Weights of a small transformer language model: learned positions, 284M tokens.
Each number is 500 + 25 x the weight over its row's rms, rounded and kept within 0 to 999. Layers, rows and columns count from 0. Numbers have three digits each. The size before them is the row's rms in percent of the matrix's.

# layer 3 attention key, 128x192, rms 0.132, rows 57-113, columns 96-143
115:446461495468481502489478523472509526537480493471547525477495498488503496513527490484483535462517502496536510484504467522499432492491463519545463
111:469445515507490501480467519514481484531500510476464487528535513501517502473517472481515575469493469482567509463492485485475548484500478503514506
123:427519493495465491512467479504493516497537454469484510491470515464490495501508504526485507476447531521525495492514512491456485454480501542441484
111:526528481525529519487506486525505494513501539494467519485444479482513501570526474529535484557512500501531516477522510507533476519485486497477491
114:545475517451463521522541545523518477488499490483506515536512530523531526513497532461487490529484477470504484528537504499485486524518518485487478
113:483477490521463508497518531468510505514523527501513546528500518540485526462461442534491537500473510460507505474499496479499502517506470479487482
119:483493514497487502530472479524474468515510497504536487456503483480513487547535471527474508479561499497541567525509518544516522496519493455497549
078:529471508474501495491520499522490500476484434452462509537495531483488560500500509514494508449522492528533502461493549485518490507484489534525509
093:477561514521500528458496503478515454511510532502525468521492494466451539511506480506517494459552503510503545489487530488490458474467445563487518
083:495514517455499473527468477496456508540498493503463496472496467513486519535493443532440497513488479486501486486514475465496520479488468491511489
075:524509526512526516515521499554471529512542514537505483530521513512529484496531489504528504465501508500478559469450476496499526534472498476470537
086:424473464492527521460527553504535510505501523482518534450475476518523471495521544493487484513525521496494450511498501500481496514519495490499483
088:504479496507512496487484510503523478478511503554527438459516473515528481547450491511524526522522506503490533525498476469518532498519549510508494
083:522499488541539534480519483474544458503475498523491491531504441517522514511498540465489483502498500493467468523496501542493504521538515531497487
080:514527444489497486468505537458533473508473487494450506477547516508525510510535528484542528538486521522454487510519452495514529511496523481503542
106:522491555511497489514493518511476518562505506534514460519504529535444502490503464508473529478510499496502481471506479519486508472523499542473488
087:481483523556524471520501501515493481555487516511441521489472511475553542518498476571495482517535530532498510459488526461474460480473511511466526
085:504501478496518467518486498542517491499525489521540496459493483464481506489505515466501519515516485477490510489456461510498493547504491473486470
088:518539493492506498535525523499519495489507516515482534501559531456469521482516542506469532495523558482493533496507491525532503511491482538482504
089:572493496443487467509526475522497529518505496559465509498485499523480539498434520482534463487471538504523480515515491462496496518515523473456474
076:519483485475511465502493489500420483494548502495450478541507497512511509510477468513461471457485480504524515551506505498536514455513514518488494
086:496501496488534503477526498499521500471513477535478510463516510509460427486492527481507504482466505528452478466519532514483505491474556506463531
082:513528516502520501503520530542494486457489493530514535522539498486529496501474516468540502487544549505467479537496494488469470499507522466504476
084:518529539475524498499525487507449490492461424504472486493522463488471506477460499447476519472519459513474515554535535562455517518487538517543500
089:515478455447526469465500488518526502478502481488486469559503495550531532527453515506520476508474454495520490510481534514506511475523510478506473
097:490456468547455500527531536497494475492509525537537533463481507505523428536460490528530512530523502499493559487501487458484516511482517476480492
091:525500465499483514497517465562500505502527510476426471524489501497508503495452485499510448488501475521508502472502477486500507503508495481461506
080:501486524532484452509492521510469524486501491508469467502501484512503536535480518502503510513500522525509535525504534539516432478464483503503555
077:506498487524514493570506451493449485488454482506535467504492477488520558490517506477514502470466525488478512547535507514476488522526537502512547
079:536472483490521510500523493487445507547466517460534498469507500494501519479509480433517506516476499497523509499512463528538495488488473546525496
084:496475465526529535488490481476498507490504466485522504478481471496512489520525488525527511477554499518521479497509456500513519460454528494499520
085:530503518508451484460486493474491467506487505503499525496469514494446501467504540531525503489507530467499525492496506480472543541491500492529458
088:524516519467493490521492525516540527468497484516523535528486527537502482491427519533513465521489487505497475502533505434506525505512523495471535
076:528490518517516524498494523467479488482458536515525507486493541524500500543512494468522478499500480514451473456521496478514461516522493495468497
080:535516515523536474496529503536454519557496477496445523497457495528518550501481511456546513498479469486489475464505506521489480496488489454544458
081:510560481507479531512471512478544484473502514471460548531474482480502515485490488472478507493471506498454446473475502555506516500488498492551496
086:454516513524495545501521510520511501528495530504504506466484485462481464517569482528512523484503521527493525515492472509493423490447477515528539
089:499499445495500528542460455555518469477510552560525499513516528512489511526540500540529516517517510479510535494522526484528498494496503505554508
078:468501499504506516461541532512497467495474555469495563491515481495521476544491536500517531513520529494517497480515484497512532497503520475507516
076:474512497492487472460464507436495509544478550511530526504496509494503495502527541527481509533495481498566508505484502523482455459470510538511490
083:481505453469497490502524477494522503473464476499527526500527472510508500489512506489493525506456485464462462521478535524529495507528534490495492
085:454491490545541490512537505487535510533498502461498523489515491490500483513515504484577504473479466498527456504498471491504485493550533501528492
075:475529479508460445523477469504480507558485565532486493485524514476521553521485500483491546541505524494522483510485527457513530483511486457490466
083:527532524512520500504487526443465475524459493522496480511468523479499538485463519443519509496519496505496472493511500509503525523538477497483475
092:473527457516507521512492486535517488511542547509526486505491523510511490495511456507519492546538508507490498502501521469512541487489496535463519
081:509498518470465516527483491524452487500507481497440510527448508506481487502513463495476491519508556501545471482485556494470507468478485486472455
078:490528519507507547475507491475474513421507504502513509484496500519479478474492477541505474485518511469527535504488477536503513501509488512496478
079:489487542499510529507531538479483522489485525465508489519477475491536474475527517510467503508490497475531480519462477512511531490473526530499496
080:492505476490475494480478478494514487510497470466529461500548562526521522528524501477464542508532501519508465548481475513506500525510483493440523
087:497536536478476502558451502517509503469505505507475516506487485499508518517508539547497457522511517535470473498540510522487486540502518496472501
076:483505493491534510554538538530498479531482472480535510491488539551484459515481469542517526535494529488475486490501491497505457518511488500511512
081:504454533517555475528512487474505486534514551510516505505520513481496485508490472536463496543489451517543473533517470515477504552505548479494485
084:469499516509577534494509486529507484526490510500516478470516512479510452540464557507522486527509501482522499541506505540512472489515468526497550
088:493508517437517495480516497523473469539511482484525484503487479498489495473482461409499522487499482472502504513483540502533531488459453489488524
089:492488546519510469494531566495535494522508492486515500489486550519504498474454531482475482550485498530489504462462526483465501486482527498488485
081:481521475459500453466534504482484497474473477518511477470509467509504453495503457494499522527519539481513453532502476455478483513517518512517508
080:502504518495494463512530503526503505497525499476457503503462478502485452518488448494446482468513486463496478463538534470509515523488499510468517